{
  "attn_scale": 0.102,
  "init_std_o": 0.0,
  "max_grad_norm": 1.0
}
Each number is 200 + 40 x the weight over its row's rms, rounded and kept within 0 to 999. Layers, rows and columns count from 0. The size before them is the row's rms in percent of the matrix's.

# q: layer 16 attention query, 288x192, rms 0.153, rows 0-24, columns 128-191
# k: layer 16 attention key, 288x192, rms 0.157, rows 0-23, columns 128-191
q0,125,201,124,191,146,145,209,244,219,177,259,195,236,228,209,203,172,152,191,170,223,211,208,249,247,198,212,175,214,215,236,218,184,181,254,223,233,210,258,230,279,177,207,187,204,203,211,246,193,274,209,186,224,197,250,198,181,160,249,196,138,237,277,215,205
k0,110,78,185,210,209,192,207,243,182,231,194,126,192,208,189,170,230,200,187,185,227,201,162,153,206,213,183,213,236,310,207,278,219,284,199,216,196,193,206,216,144,162,147,315,201,187,223,226,200,213,197,202,207,207,230,425,165,207,278,215,171,252,231,174,268
q1,141,198,156,225,158,201,157,143,253,195,227,178,283,215,148,201,241,135,206,200,149,244,210,226,221,227,187,206,195,192,200,206,230,198,236,225,143,143,247,111,249,146,311,208,171,171,209,256,278,152,211,173,187,272,274,197,153,148,220,192,108,250,163,152,189
k1,122,227,191,124,251,211,166,191,250,202,192,169,219,167,155,252,296,180,178,190,220,221,223,222,166,161,259,289,170,153,151,260,180,257,195,231,159,213,222,152,132,193,281,307,183,201,223,208,218,183,240,169,159,227,224,175,162,259,242,95,201,292,171,152,255
q2,139,205,182,223,164,278,223,164,202,198,230,148,171,226,183,198,237,182,204,144,267,182,191,175,188,194,239,192,191,160,193,217,199,205,227,195,112,215,236,225,200,106,190,213,259,233,167,193,184,257,188,170,216,269,198,219,120,156,214,176,215,173,136,284,238
k2,122,121,214,190,140,237,259,157,204,186,209,181,203,204,185,271,270,208,217,199,233,203,226,198,228,203,254,370,186,179,229,268,174,396,212,238,167,213,144,205,179,175,193,460,174,197,178,198,181,214,144,196,222,227,198,240,172,124,182,179,172,215,180,212,230
q3,128,205,196,180,186,283,273,200,187,157,234,183,169,263,233,231,225,158,167,145,261,190,244,167,254,198,216,209,148,235,136,185,216,212,208,201,192,224,222,154,191,212,258,202,238,183,190,242,207,228,198,164,268,357,170,196,195,213,204,194,138,179,180,240,292
k3,138,253,189,132,162,296,232,242,202,121,260,149,180,218,164,239,255,166,153,126,177,139,182,184,151,214,236,200,163,237,193,240,212,185,235,196,199,193,188,140,210,175,221,186,181,194,184,190,220,213,185,209,253,218,187,126,178,204,177,143,183,208,174,262,238
q4,116,168,206,227,227,236,177,190,204,226,223,242,232,180,287,265,225,133,164,178,176,219,185,149,167,208,143,235,238,263,199,171,260,214,191,207,166,159,185,221,222,189,257,228,123,169,255,180,235,134,245,187,201,229,135,166,236,215,171,188,187,279,201,155,199
k4,103,373,211,166,212,234,167,233,186,182,228,191,216,206,223,256,187,174,173,202,209,182,225,194,173,178,195,115,200,187,177,110,187,61,208,170,202,195,204,193,252,188,223,0,215,196,211,224,176,183,219,165,206,240,233,0,188,259,184,149,223,199,154,219,172
q5,137,228,208,149,209,187,195,226,57,154,238,139,225,211,172,223,185,169,216,88,252,240,204,221,214,183,242,207,195,286,229,190,176,188,227,165,165,181,140,294,230,220,204,189,214,267,244,179,160,176,175,183,274,204,185,196,205,183,121,204,225,199,234,210,255
k5,140,273,242,216,247,186,238,250,144,130,212,125,205,168,190,227,207,219,225,157,169,237,209,171,212,224,202,144,235,335,216,230,211,140,160,190,109,167,121,231,122,221,237,120,216,188,182,186,243,200,184,188,283,156,203,331,178,221,163,249,163,182,237,226,220
q6,144,199,155,183,203,279,182,188,240,225,250,240,255,203,204,247,172,248,199,228,206,247,194,230,146,255,203,207,221,212,223,190,119,214,199,155,194,149,219,119,220,209,169,202,266,183,167,178,175,147,216,246,210,173,298,194,224,201,240,180,188,163,268,178,151
k6,131,307,159,146,225,202,255,179,169,202,226,232,199,257,203,158,177,225,236,231,160,140,164,175,222,156,234,123,189,171,221,131,213,96,218,157,215,197,165,213,156,233,204,0,226,197,217,185,191,228,222,208,212,206,251,167,187,239,235,164,232,187,277,176,164
q7,134,210,215,150,182,195,241,118,225,218,193,116,282,181,194,179,240,294,212,233,162,112,142,222,180,221,242,222,177,233,182,187,204,179,216,141,166,242,257,240,175,212,246,215,252,183,105,137,225,280,161,254,190,224,210,208,144,216,262,216,193,182,181,183,175
k7,133,209,189,172,180,201,226,159,214,175,149,210,238,243,211,125,203,209,236,191,193,160,172,232,229,234,203,273,119,244,183,113,192,200,221,220,194,235,228,223,152,190,286,299,217,134,169,186,198,265,182,202,214,201,182,255,209,168,209,109,102,189,175,168,256
q8,119,205,295,204,222,162,213,210,110,187,207,191,186,233,203,180,209,218,183,185,161,154,198,153,134,165,245,191,185,209,154,180,186,206,242,209,222,261,157,184,143,212,198,195,247,227,170,206,236,213,159,225,267,242,160,203,217,240,176,225,163,221,171,246,191
k8,135,169,295,246,248,178,149,233,190,221,179,208,161,261,208,190,143,205,207,104,125,173,207,199,174,194,219,216,166,245,227,235,251,219,188,163,181,239,184,195,150,246,276,263,192,202,192,208,181,252,158,208,216,189,173,196,264,144,181,202,175,229,159,243,135
q9,135,189,221,247,209,329,190,199,258,180,175,254,156,332,224,196,242,188,206,194,186,271,209,124,212,200,202,202,149,117,175,210,214,194,241,242,241,167,237,146,183,235,251,198,160,252,190,163,201,240,211,199,205,270,180,202,207,169,195,200,176,170,124,236,187
k9,126,235,237,198,249,274,174,181,197,112,233,205,173,223,202,247,274,204,184,234,210,172,225,206,248,129,225,210,219,130,190,219,197,218,233,218,268,171,239,148,248,178,191,196,186,282,181,180,198,138,138,242,209,212,176,124,291,190,198,180,260,208,153,277,191
q10,132,217,213,182,173,222,249,213,130,208,227,153,197,214,233,198,155,258,250,207,271,242,199,167,177,182,207,204,225,205,184,208,199,189,206,208,190,202,221,218,125,170,228,186,257,221,137,102,188,211,181,191,256,225,195,219,179,213,226,213,193,180,110,182,199
k10,118,64,223,201,173,214,241,188,185,207,140,195,200,186,224,198,210,234,276,198,180,201,167,195,208,231,211,303,224,262,215,175,214,293,188,218,198,216,190,256,126,210,254,337,195,197,199,158,245,197,136,150,203,199,201,384,213,178,201,216,206,199,233,232,226
q11,124,191,191,187,239,158,127,205,194,190,157,217,193,128,196,194,243,198,193,182,183,182,177,263,252,192,173,167,288,195,170,224,198,204,195,145,211,124,172,177,155,165,221,188,178,156,264,155,233,196,206,149,146,170,234,227,185,199,206,183,226,182,216,265,219
k11,119,51,209,184,201,207,188,210,187,161,173,223,163,176,155,236,219,201,185,179,179,241,210,217,138,227,206,259,251,208,230,273,188,346,161,177,187,195,217,185,185,205,226,481,204,179,151,167,235,189,255,192,157,193,156,341,154,213,206,253,203,208,184,183,197
q12,130,202,72,196,180,327,207,190,184,170,237,266,205,220,262,191,163,226,211,180,268,224,171,161,229,235,282,195,221,188,179,176,136,195,190,215,242,162,245,200,203,246,205,215,197,235,180,237,235,257,228,237,222,179,180,191,222,182,213,224,229,195,195,202,210
k12,119,250,107,150,201,231,151,159,204,139,224,186,184,230,239,208,214,207,206,239,215,195,187,182,187,180,175,170,181,183,193,162,171,166,217,206,198,160,211,198,196,242,167,86,240,244,216,245,235,208,167,239,291,214,206,88,211,232,170,141,211,201,210,294,201
q13,122,198,236,199,133,265,210,192,276,170,171,164,196,209,193,180,210,135,208,172,130,195,253,269,278,223,171,188,88,191,193,221,218,213,148,224,269,193,210,104,215,167,270,207,164,194,226,156,168,212,201,193,158,257,168,216,200,167,234,212,162,141,185,200,259
k13,118,115,171,211,190,200,214,193,207,176,197,194,169,181,204,182,210,179,204,224,210,199,222,223,244,237,202,308,176,194,189,212,181,260,167,251,243,214,212,123,232,197,185,472,175,167,185,146,180,192,201,213,171,179,147,248,257,165,259,309,199,197,170,153,234
q14,116,196,239,246,211,233,193,150,215,219,230,155,279,223,300,236,238,120,180,224,163,196,197,284,197,244,209,198,106,205,233,203,217,209,218,171,221,200,162,169,219,125,235,209,228,225,191,140,185,193,223,131,193,221,177,183,178,142,231,186,222,119,119,189,229
k14,129,301,244,209,195,216,238,222,189,230,243,186,233,228,233,206,313,160,145,258,193,216,245,197,192,232,255,205,182,185,204,189,174,108,212,202,213,199,189,146,264,132,237,106,182,170,202,134,160,233,158,222,136,229,151,109,208,151,257,269,208,191,151,237,159
q15,140,201,170,297,116,108,162,182,201,247,219,197,177,213,100,182,129,176,193,278,191,144,175,259,171,199,222,215,238,180,187,190,192,224,202,216,132,239,169,201,195,157,177,203,219,234,234,229,245,161,171,151,159,169,252,194,219,208,228,228,214,170,173,205,199
k15,148,255,222,227,176,151,179,153,208,310,276,179,229,197,120,230,149,182,181,206,186,214,179,242,195,259,210,211,219,142,178,251,197,263,190,211,203,218,185,191,145,201,179,222,207,200,268,220,218,188,217,137,137,196,240,0,229,155,192,192,196,216,218,170,244
q16,139,210,189,184,232,223,146,212,188,135,150,190,230,258,196,177,277,123,224,142,173,234,234,189,210,208,189,194,208,195,181,212,238,167,237,250,140,160,216,207,209,154,233,174,165,158,229,231,199,247,220,214,230,288,133,207,124,180,138,196,156,251,103,215,200
k16,123,187,211,167,263,238,167,212,273,130,159,147,193,176,183,155,266,156,200,173,252,224,224,210,181,192,245,284,193,217,171,361,192,205,203,274,177,194,205,199,144,202,228,257,167,214,150,172,209,144,186,228,239,203,105,373,198,217,199,110,186,264,108,225,235
q17,129,191,227,192,212,175,265,201,275,254,212,196,170,145,306,224,187,184,117,225,130,193,168,234,176,224,185,205,135,178,256,191,223,220,229,163,263,220,170,186,278,181,135,200,218,138,181,176,153,238,251,183,207,195,184,175,216,193,283,185,199,147,276,180,225
k17,121,268,198,158,160,155,230,252,196,255,247,158,210,235,241,175,217,171,148,232,193,163,229,234,204,200,199,75,195,191,259,187,195,97,223,176,270,205,200,189,275,124,142,1,208,165,191,181,157,230,213,214,135,228,212,115,174,145,270,229,233,104,187,176,141
q18,144,206,178,199,204,247,152,210,163,204,216,258,187,257,257,210,141,210,235,228,212,287,220,181,210,186,166,227,240,163,240,189,263,190,189,248,250,115,208,152,209,270,234,194,137,217,156,134,229,148,199,195,245,203,142,172,196,223,149,212,206,228,151,141,177
k18,126,313,206,217,220,186,149,208,144,174,162,219,176,173,248,199,181,213,201,222,144,237,251,221,230,155,205,85,239,186,174,160,225,100,187,222,224,165,226,198,227,266,215,0,214,247,233,183,249,149,193,209,215,208,205,93,262,283,184,168,252,219,191,206,190
q19,136,220,235,212,202,180,249,194,195,153,167,172,198,266,176,154,157,191,151,173,208,128,197,257,217,209,252,219,170,170,207,182,232,165,206,280,183,247,175,213,173,215,226,181,216,195,216,269,286,165,186,280,240,210,185,209,187,246,213,238,194,237,123,230,216
k19,124,245,177,248,228,196,213,197,199,168,215,124,155,222,210,77,247,221,169,68,209,174,227,255,125,253,180,236,104,184,204,247,207,175,238,235,172,167,135,161,174,286,210,175,197,204,194,217,227,223,217,257,289,156,127,301,280,168,214,259,175,274,174,225,190
q20,129,205,219,161,183,301,269,184,285,173,171,207,170,227,150,195,232,229,200,195,133,239,205,169,238,180,182,195,145,164,143,209,215,178,218,192,256,169,356,159,221,263,260,198,119,187,195,187,185,219,202,274,223,261,258,205,184,227,244,196,159,232,229,200,161
k20,142,188,153,186,210,266,204,217,222,112,177,171,146,196,191,128,196,210,230,185,231,162,196,212,273,129,140,187,168,159,145,163,210,154,234,235,237,228,299,181,219,210,234,240,168,167,141,237,197,150,218,220,180,186,197,315,238,238,236,160,227,203,207,160,249
q21,141,167,104,187,130,170,166,262,196,243,182,162,173,134,213,176,142,263,246,184,201,200,155,221,262,168,156,160,227,257,166,230,173,216,212,219,209,229,240,213,163,118,148,189,158,184,170,197,166,235,200,135,156,192,205,209,188,191,225,177,236,227,179,205,205
k21,118,17,161,179,201,181,196,198,232,217,171,186,168,143,196,184,186,186,228,219,200,206,182,207,216,271,176,241,220,197,176,272,177,323,185,220,231,216,247,235,165,134,184,485,203,166,210,206,205,212,165,157,156,227,194,265,151,192,185,192,193,217,184,192,245
q22,130,205,168,152,187,314,208,186,184,227,212,154,219,181,314,246,148,186,189,195,200,238,174,240,197,207,182,214,206,225,208,205,215,195,230,226,287,185,199,217,190,209,269,211,176,236,208,137,213,150,197,164,208,178,251,192,242,167,307,180,233,209,145,148,219
k22,125,344,196,142,169,239,257,218,183,188,204,124,184,211,246,177,224,230,213,235,178,184,188,208,215,201,156,147,213,225,213,61,189,96,213,184,249,206,220,178,198,185,264,1,209,160,204,221,210,136,150,131,257,227,245,156,228,217,258,270,248,197,192,197,207
q23,146,211,181,229,197,106,185,266,218,181,193,195,171,235,71,206,279,180,166,164,165,209,145,241,188,149,167,196,190,252,177,208,198,191,198,169,140,229,199,164,202,164,200,203,215,172,252,267,230,200,184,122,173,203,217,204,190,202,233,203,176,132,227,212,239
k23,125,119,200,167,233,142,153,196,205,238,237,242,256,231,147,276,222,140,199,192,213,228,194,215,169,164,213,294,198,259,218,295,210,290,180,195,187,181,151,191,158,197,178,443,192,186,229,239,172,213,239,142,200,206,215,292,189,156,159,177,203,179,219,216,212
q24,131,193,216,190,240,185,125,254,143,122,172,201,168,203,191,146,197,192,219,151,180,187,133,166,164,169,266,198,186,204,171,212,145,214,222,212,177,216,161,275,145,196,192,218,172,231,223,253,204,294,146,249,225,187,184,217,193,180,160,238,211,191,162,236,189